config = dict(
    d_mlp=384,
    activation='tanh_gelu',
    tie_embeddings=True,
    init_std_o=0.0,
    grad_clip=1.0,
    warmup_steps=272,
    schedule='cos',
    final_lr_fraction=0.0,
    batch_tokens=16384,
    seq_len=128,
    dataset='wikipedia_en',
)
Each number is 500 + 25 x the weight over its row's rms, rounded and kept within 0 to 999. Layers, rows and columns count from 0. Numbers have three digits each. The size before them is the row's rms in percent of the matrix's.

# up: layer 4 MLP up, 384x128, rms 0.137, rows 348-372, columns 0-127
# down: layer 4 MLP down (transposed), 384x128, rms 0.0933, rows 348-371, columns 0-127
up348 106:488497509494515485526478487508520466499498438474498494497453461526474494470523477510463473475502529461510539484554512451496500479480501524534533464536515532496517533504492508520572524503472446491458514488501494509485508507514492496548481517588490505491473495490531480480540538483497517522486467511483502514552523523504480504521481493526480543501498493486526484479487525514504497486509
down348 111:479528489505498486498490515488535527493454470476485472547500486480482490541489549494518535521499515519482513510488501505486535541526508512505468504485506492505475541510473512520528510494443507483510519581486457478520529514432482553508480505493499449530501486523507514512514480474458498477497470484473490534525446517524528520534462477517442513491486489477534474512504526496503500494495
up349 103:482516499463481503487530430521446473480479512492508521523520458506513508473496528498526506498484514494546484524484537510549508482512540449503520507548525485483504494530498517445468517511509520450527511487502494511491492460459488501554470513483469499480487522511521516460530525495480510488517454489484531454464519543488493462521536499524504476499517519473473526482485503529510456508512
down349 106:497497514466524540499493551506478461478503526516540495550456496517489500507512502475498515508528458533519509537517494489474477465532510487475510497491514450475491500490481523493497480476501522492483533559476488508481552491489515557430547473486481480493479515534542515518533487480537507508480524515507495496530451462500520507510496517460504471485481469493503464469521460483524474530492
up350 098:504452467462539509524528470535546545486503554510533527506497465524471506453469524489490477547478556512503492447474531512493513501517499471495495485520521514472554457557500513514488495525492485463498521498503545521519508466495495493510514473491476495535496503505512473484497515486463464480510473458508518479489519507500479450509492492517519485503504501445513515538539514518527499491472
down350 099:568473478451509536479531502506462504498479484516478505507525477500489475509448500518518523512491464474542537519508507505479461545519489468494506502471500461458540483476517500501460524517495522537507515517487535526479546483496483525456537520486482467482514444513490528529501496486490503506541533525475517507485476507520504456529508530517469463503507475504551522471498526510508462481476
up351 104:508491486510493497507481489521471527532506465502503528494504494525484525508514505571476489536482502516518485473484521413515530499469492507517517513498448520522507513487537494544543510492503483473487548480524471523497493501499505484499502470486502530485547490496499511455503489531475510532529507452492504469483484498418490531486529477489507472457533532464514502476539487482460510501547
down351 105:466501495522494516515506507480479513472475508498468499502512449484483511540550513404486541516512533442493516537533538503512512507500485524475515518524469483485518490562466487489477498493476501496479454547519501500482501478490529516524541497502480473520515522509455481510470507529531498464498462496490503534502486487484481537473487506523491499531507460531496545484520492496514465465536
up352 106:501511508497472521515501489519518486510528531521479510511496492512556531526523539535516515503458517474515517502510523507479511483549461479522492520501536508489511494469518480510482482484538495507490507505550471539480508483509486496515496471490522492492449511499475438472432470480520519506526453485485481544489483486447500491499510489479481469512504477484510452468479541469517486531585
down352 106:490530532521510472516491483498547512497473484517492520535491485481470532465467491509522502524491497506492512476499510498506481507478514529454507465462455478496508492510501553478487499533450520471494535533429467517519476512455478498528456503507509516485484500517536513531537480506492539486510525494508506528495499538551556491457465501459513495439532517521499523475528522520482477515487
up353 105:514536476503493490500490471474525483499500492519534498461440477517522482502500521467531504485485512510528472488445553497509523516516498443481469488498502497486487558508530488469494543503523487494486504469526454500468549525484505450531475507478488514499521519495511551472513557466520514565509509486494495498454554502506495479480501502517545461512520503485519502475513531520533509490504
down353 105:531477498485485493524487535543533538504485522506474538499524473482492530502495478477510520560463456466494483516514513515477478507470536476553493588489487523534506497502514491470479504486522517462508492506466467473519501490523463500473507529482492449541485526492530460503530455495473510480487528466528523475492496509520510489516538533499461494506515478478524447482491515474505514484503
up354 088:528500498512493536506531486530491530524505516542499462486480517548534501484488507536531502491479491523552477505483534469537526502483501500529451497478505504507529485474465494483458519512522531517466526482517513536489512529476501498475504482481451548451517492511513494493476506514512527498522467524449467486502487507418465490516485500509483457538471498479532487509518551455500519503523
down354 096:485503465498493475489455508545508492502525495490517505505503559463504527494526460468505543518492496531480521505518463526488515523511504548494532488512485495546481516506500463538469495525465481499517473513478461479510501518500468497434507503485490418514520502519522458521460509512499484516467519482519497503501448443547494545474517493515464489500518489536531493495521484529496528480524
up355 106:495477480520534488511493491488510496460485457487489551535540473506512507511483517500478494505495525501493474479487524521505496486500522513457489521549550528534500453494493424510506552491489506483480462521481541518513518520499471522534506512548510529458524498439453493474469464523519483508459499505498498528504507493482505485505504501496498497502475557489471500466540488524475500551543
down355 102:453479494510486504504509548548483485496505464482506473469494482491498478489542502516479504503464502492482462494512500482515499480471514484521506483486495501470483517521500526550459481539499494564507529457472469502578511517539543484448522455510488474550510505519492484503502525532508504485530508521471490442493489499503464540491526523508538521523462495500456505494497476518464512479528
up356 107:512482517488461518558516472519465474508503479492508494506512477519565465480524496485522593514466502496525461520476500485496495476469514516482417498508513550469499509516512448522527475504483510525524489462513485479511509539508496521513472540496483526476479560515478514535513475506522488488471476481522483502512482533517497516500483485487454523517477514502483526500499464517500476499502
down356 108:466528497506464479508507472540490498515502483505518510507511426495512487455463475530554509519506444483477473511496508513495519506542541490489485494461519494487489518548475496531483498516561529529497548487508503458490468519524509506544521499459509508467506524522513515496516500509494508494506543491475502537482496527494410468480502450487510482485493516472521510508483506504520470537510
up357 094:493486531456504459525494469473493515490492502516513534498491483509479518500488501484508497569422497491510542465469524509474524499516519523498495517491548518512518516518472465489493535516478459513501529485487535502491497505474485476537534489513488540479510501503426501473505527425498517500470512507514497547466531508506492475469471516536503507527503505522512511455490478502545457475525
down357 094:468513477480490540487471508493488512507476495477464473507497480571528494517500498500495495453532521517491509533549457509497482494496475510512523468535515507493495517499465509475452481464474530493474471484551502453517498517492511507480477497551523513464460521535494503488482498540554505457499454485510464476506509471500481549496558507504527505539533498498487530499469521487504545512491
up358 098:486535478492486551498493456529481496518516486495495512487538493490475540458555512505504550488500496512491499461517492482514481474477489484540519514567534484471517514503495487472485471534428446517520454526503523499548507533466500503496486531509524555521484530494490517467527517523490475523522467497474480516451500536487509495479499454530509495490485511501509474507518532503513479501530
down358 098:482494535507434483515507518479498466485541474460481503500493474526490493524487501475489445500525509464502478549493504515523481483472506523506503478494504516543453524516512560513519499489504513465487527517481522484481539521502524432468506539489488484507471490475507541490521492484474533523472494538519481479504506512484560501469529466475459475531501486515528497540543501450507489505521
up359 093:505496523500506479470488484508498489492550477491567503460507511472536464469525508498513494549479537476567528453507540489529478504498492517486493468497541490487531457501485524494503510466508482490505528480539516490521509494497526477491497508452501543504504538476549472463457528467509486539527476483506502487461478518515484494525519469487501515519523521504566478471476533505523471489497
down359 097:519554526549514514517474504517455511467510511539453514485504500464496539489496523456518506476526514504495476497497515472489529460483456479534469477510483477550517508497493493498491473502488552502491523526499510512520478526467494485461517475549493462484489503510523522502493522509463508494487530506477539487494499487479501496459530510536513454560517521504458525443509510450460476513517
up360 103:506506488516482482537524518487467492494541470509519499511506464508505507436539520463485517501494516467509499462530513485517487484480479513502482459465477488506476541518483462520488540526464491496457499489514494499522507508517464558500455484546514510523500540489497507483475476522537444499521531502456506512527583498486499510520522521534486479482482514433471492522519513488525520511508
down360 105:470495521465498500537503469485532476499494482511518491464548465491523545491470476538495505461463507499448538555498502539505479504489487475497498487508569486490487473498439504480483541533478511511490470479496508539496526481508532489477529518470514510557529514489509495499492480483454527538486492477479494521487490482500550499517496521483486481517546496512500531500509452453528488504539
up361 102:447518515532512514516471510548460464540497478512489469523474478514549552452516489498474522494509502483519485491512516441506567494504527499536513466533440498483474562513517516529487515524475484483504505454505465525458502513496504518505510481483519491491481532469520511473487506481492480532471495507489523504527513569503490497486497487533485492484527516468498515501485552497516483502512
down361 108:499493497518459521529517563522491473510476538453465502496506514509452475510484490519497494480527473493518501478547501513514466497506459469469540484500509472470542491510496506527498517476479514529452484498468505491536520481484511531515487553481507477496521528499496500451457506448511529465522485487491454473534501538495543490494544515487522493491508475538497537502507473483490515565522
up362 102:485463505515480518473510461512501528466487479498514499496496500506515530476509536507515473510529531470537548497511535479567480460508513502496468484549464484508516495476470490501495509546510527514483521488535491544552518488457492510485417507530492546503501484503531504470506479520496456524498497514488495497499487491434508502477534522467501476528455505487509469525499523461490476529517
down362 101:490521494476532504502474543465507490484509499493529520504492470491506500527493466478445531513524516480511467484497474472505536533529513537464495486526525526454535576519498492546520506466539490470472510492485525479506492528507495521493531519488489464500519502472507495523456461502512521497477498534536530493459467456505444492493521530536499475523457494506523482506499510471441468494497
up363 102:499527493509493568525529498493488497483497489483475480486499496528525470487498493512503511489499481476516497463530510505456497515513479497527467465487459544507522495480495489482459525503490521459495512479501517488521482524476475560537535478560503505512470518528506490539503494495524486479508443499470510461530554538449470496531498506518514498512516474521490487515456574500460477547495
down363 106:500500510484505520487524481497484482509484544540518491506499439491549494461505535525499501457514504493488544521487542495524545451498503518543504525492502491480523497504485495492523509488507534494501511530521534497429486517449497557502463503493519486485507496501508519469514507500551476497480509472496494538476511512448466450478508470476499464516542540494483479475489474466467471548487
up364 098:496432500478500485496496486496497507494493426497497489525460477495538536517463514507508477511497508540569472480470500455469517499505531539494504478473517530493508519489482481536544518521478525501519519484570497503520518517447518463493476519517498512506510540488498467513489525512537534483477511501500529511528538455483478508514532500507468506512509490474450524544493468513504473492523
down364 096:524500479462535548544523520509539494548506510473522480477482455521439513479512530499468488507520542479489473483516449485500529475500486499533535513477529520505483519496519472494506464447489469468473494527474527480531535504504512486485493442509484502513492505502515481506513494526467503474546465472523501450465511518521554528504482513464505519517485482478552487504504513501496518508463
up365 107:452444481518459528539502533482535480564499501504500540507521487532515508485512518487502511559488525489511488501525527515533475449482526412495501506498482542488507460490487483499473503474473506509471486493504528487553489482479466520532465504523524501526524493471481511506497485501497495503459502501527545504475475519464456475500523503490495502492473504482476539475535502538494483533494
down365 111:506508523529510527496494471457505492503489489494464539492529471542501499565508555533484476502470484508511476522487537485503533520520492496551472484495505501502479438464519493443514477511496494490503502518544450543483502479490526500491515501506473504471482504518476524507517542531488516434572476458495502514502458510476549488481528518511503468485486513493461490494491480489504527511504
up366 101:492443494539458522520478455509462481477539500511542552491524491518500540494501510459497493468509548488531518505516515437512490432496503484467491510507514488502495517538476494516504496483486464447564461494472542529523514507462505503522476492510513539511494512498457488510511516485477525532544505484497498506491470539494504489495520492521489492475541506488510531466511473507493477521538
down366 096:492533522503474481480465496525537515496514507485505541522489511525445489472488531489514496534521460488500515520482523520528521494500535411491512494466487507494480476495490531482488477485495461500458517501488466465491513448514481443459488520492459555492501510516516490550499539528546490475501470539534540506542501504505502490505499520467521503522492494479527494490550495487482533487486
up367 103:525436492485475521488512516484463526493513507517510501495513476521509473496501494559527488502509506527571481525499553490455508481505541515474469473480507531492479567523475451495479492500486501475515456490518491506554527523493509477536506511523503525480470483486479492500478510554489483514452483522496495470525479522498462454496521491524500520489517474485547500524510520537461489510529
down367 110:474515528506513482473501519469477531488519535479477514460490445513481527457514467535528495515477460480485453514526529485486450540490533519500489577446516485498464521493500485504521552476550468493507516502498508497509513513474498554512473513502505475477522507521496503529490510543521504500495510528485517525528465495526441501501472474465507529476481499498483522530466511504501482463483
up368 098:493523486522486498518500502512518495492525506523509543485487497512522475491565495494504534525478518454489470450510514491467497499488476540519496469499499513435502483509511499480520548455489489492516508502508528490459489488441530548524512528480510514457506518472509486520525512455544513504521534458493492520484517535474504483485494549500476506524566532505447477479484464517492459512473
down368 088:496505477482509447476483456429477483518507549469525489552496498501432471514469509488500468482521514528464471521510460477515510501552467510475488528497493495484513535533515492487488495472474498492486485546486516477527522505503493459494546533479455474495520517497497533493528534509483460549483512546509505519508512513496518498526490531480477523518515486522518516518503515537473490477547
up369 098:496458446489498492531468468512483492517502487482481524492488501498530526487476518522518542485507539515519502477485516474488441510448541493523471477472500532478510546525498465424540503510508488467529507467515470504525500496541486465499476509465464518515499509510501451495488507520524504543504449469494493525503513493479506518579521503491506497541454478506493514508485499505535488523492
down369 097:490534511510473494511522515471477520446503499498506516545511555505472471497511512471535510471505534483521518516484521486488485486504480512486475516544474502522502451525487488522509492532486488481514491466503503509486478542522502490437562487517470448496503500508511518504492508486478467490519476546462479464534512511510542478468508470447532530525510546515484467500476540480444532515487
up370 098:505503497519500523479512483525542479475487476551459484549499464500528488521490487492489496512457473474481489521530486460517536505443534454552482531498466501485531520487493506522504510501466477522527518470509471485489508475518460542517492500458480507514504541534504489540523515503517484472499461448489497508539509497452499491524455533510476496495554505487498464518522541495516470506533
down370 100:505531513508501477506498522465488537486503485488523486470455458490555527536523518476496497470553529486539504467516516486505464505472472451493521472511514494493521503517460472495466498523478501510505499544450500475523497565492498495511509499524525524495502473475513519462465517456474529457482545484526481479523496548537496512461498504542533488515490536489495550507481494474525501521521
up371 103:506459472497511516484474515572483495519496414461484474472478479509573514511468548503492544488485483493499514524485506500498531477540481477541509493549514507490512505486536472485485530557513490489527470520502508497494525534461490499504470523516506514516465495476474528516516507491474462493466511528473473553522526529483486493501498509514494546538510475497479515491482510526498486489525
down371 102:448495508514481498461481496556509557552501520522473521485453507495493519417483516521504506543517471501473476499505517483478469483504487496485488468485483456498529538509517496530531501498544483520504498525497553476526446509489509525520538487494514463528478481501489478481514504508493473468532508467539541504505547525496494513492493519485494508507476520475472503491461525506454498536484
up372 103:488507495478471492495477507514528468514486457525524482501517484476531491496537538487498515484519481499533498429478503484531491507491529517526455505524486476525525432501491478508455468534513497450490429510517509522541511521502478482487524546521499525504499496452472483502497506504506508512493493517480467530488570521504512506483466478513493516530500499487503500473483561556503471508539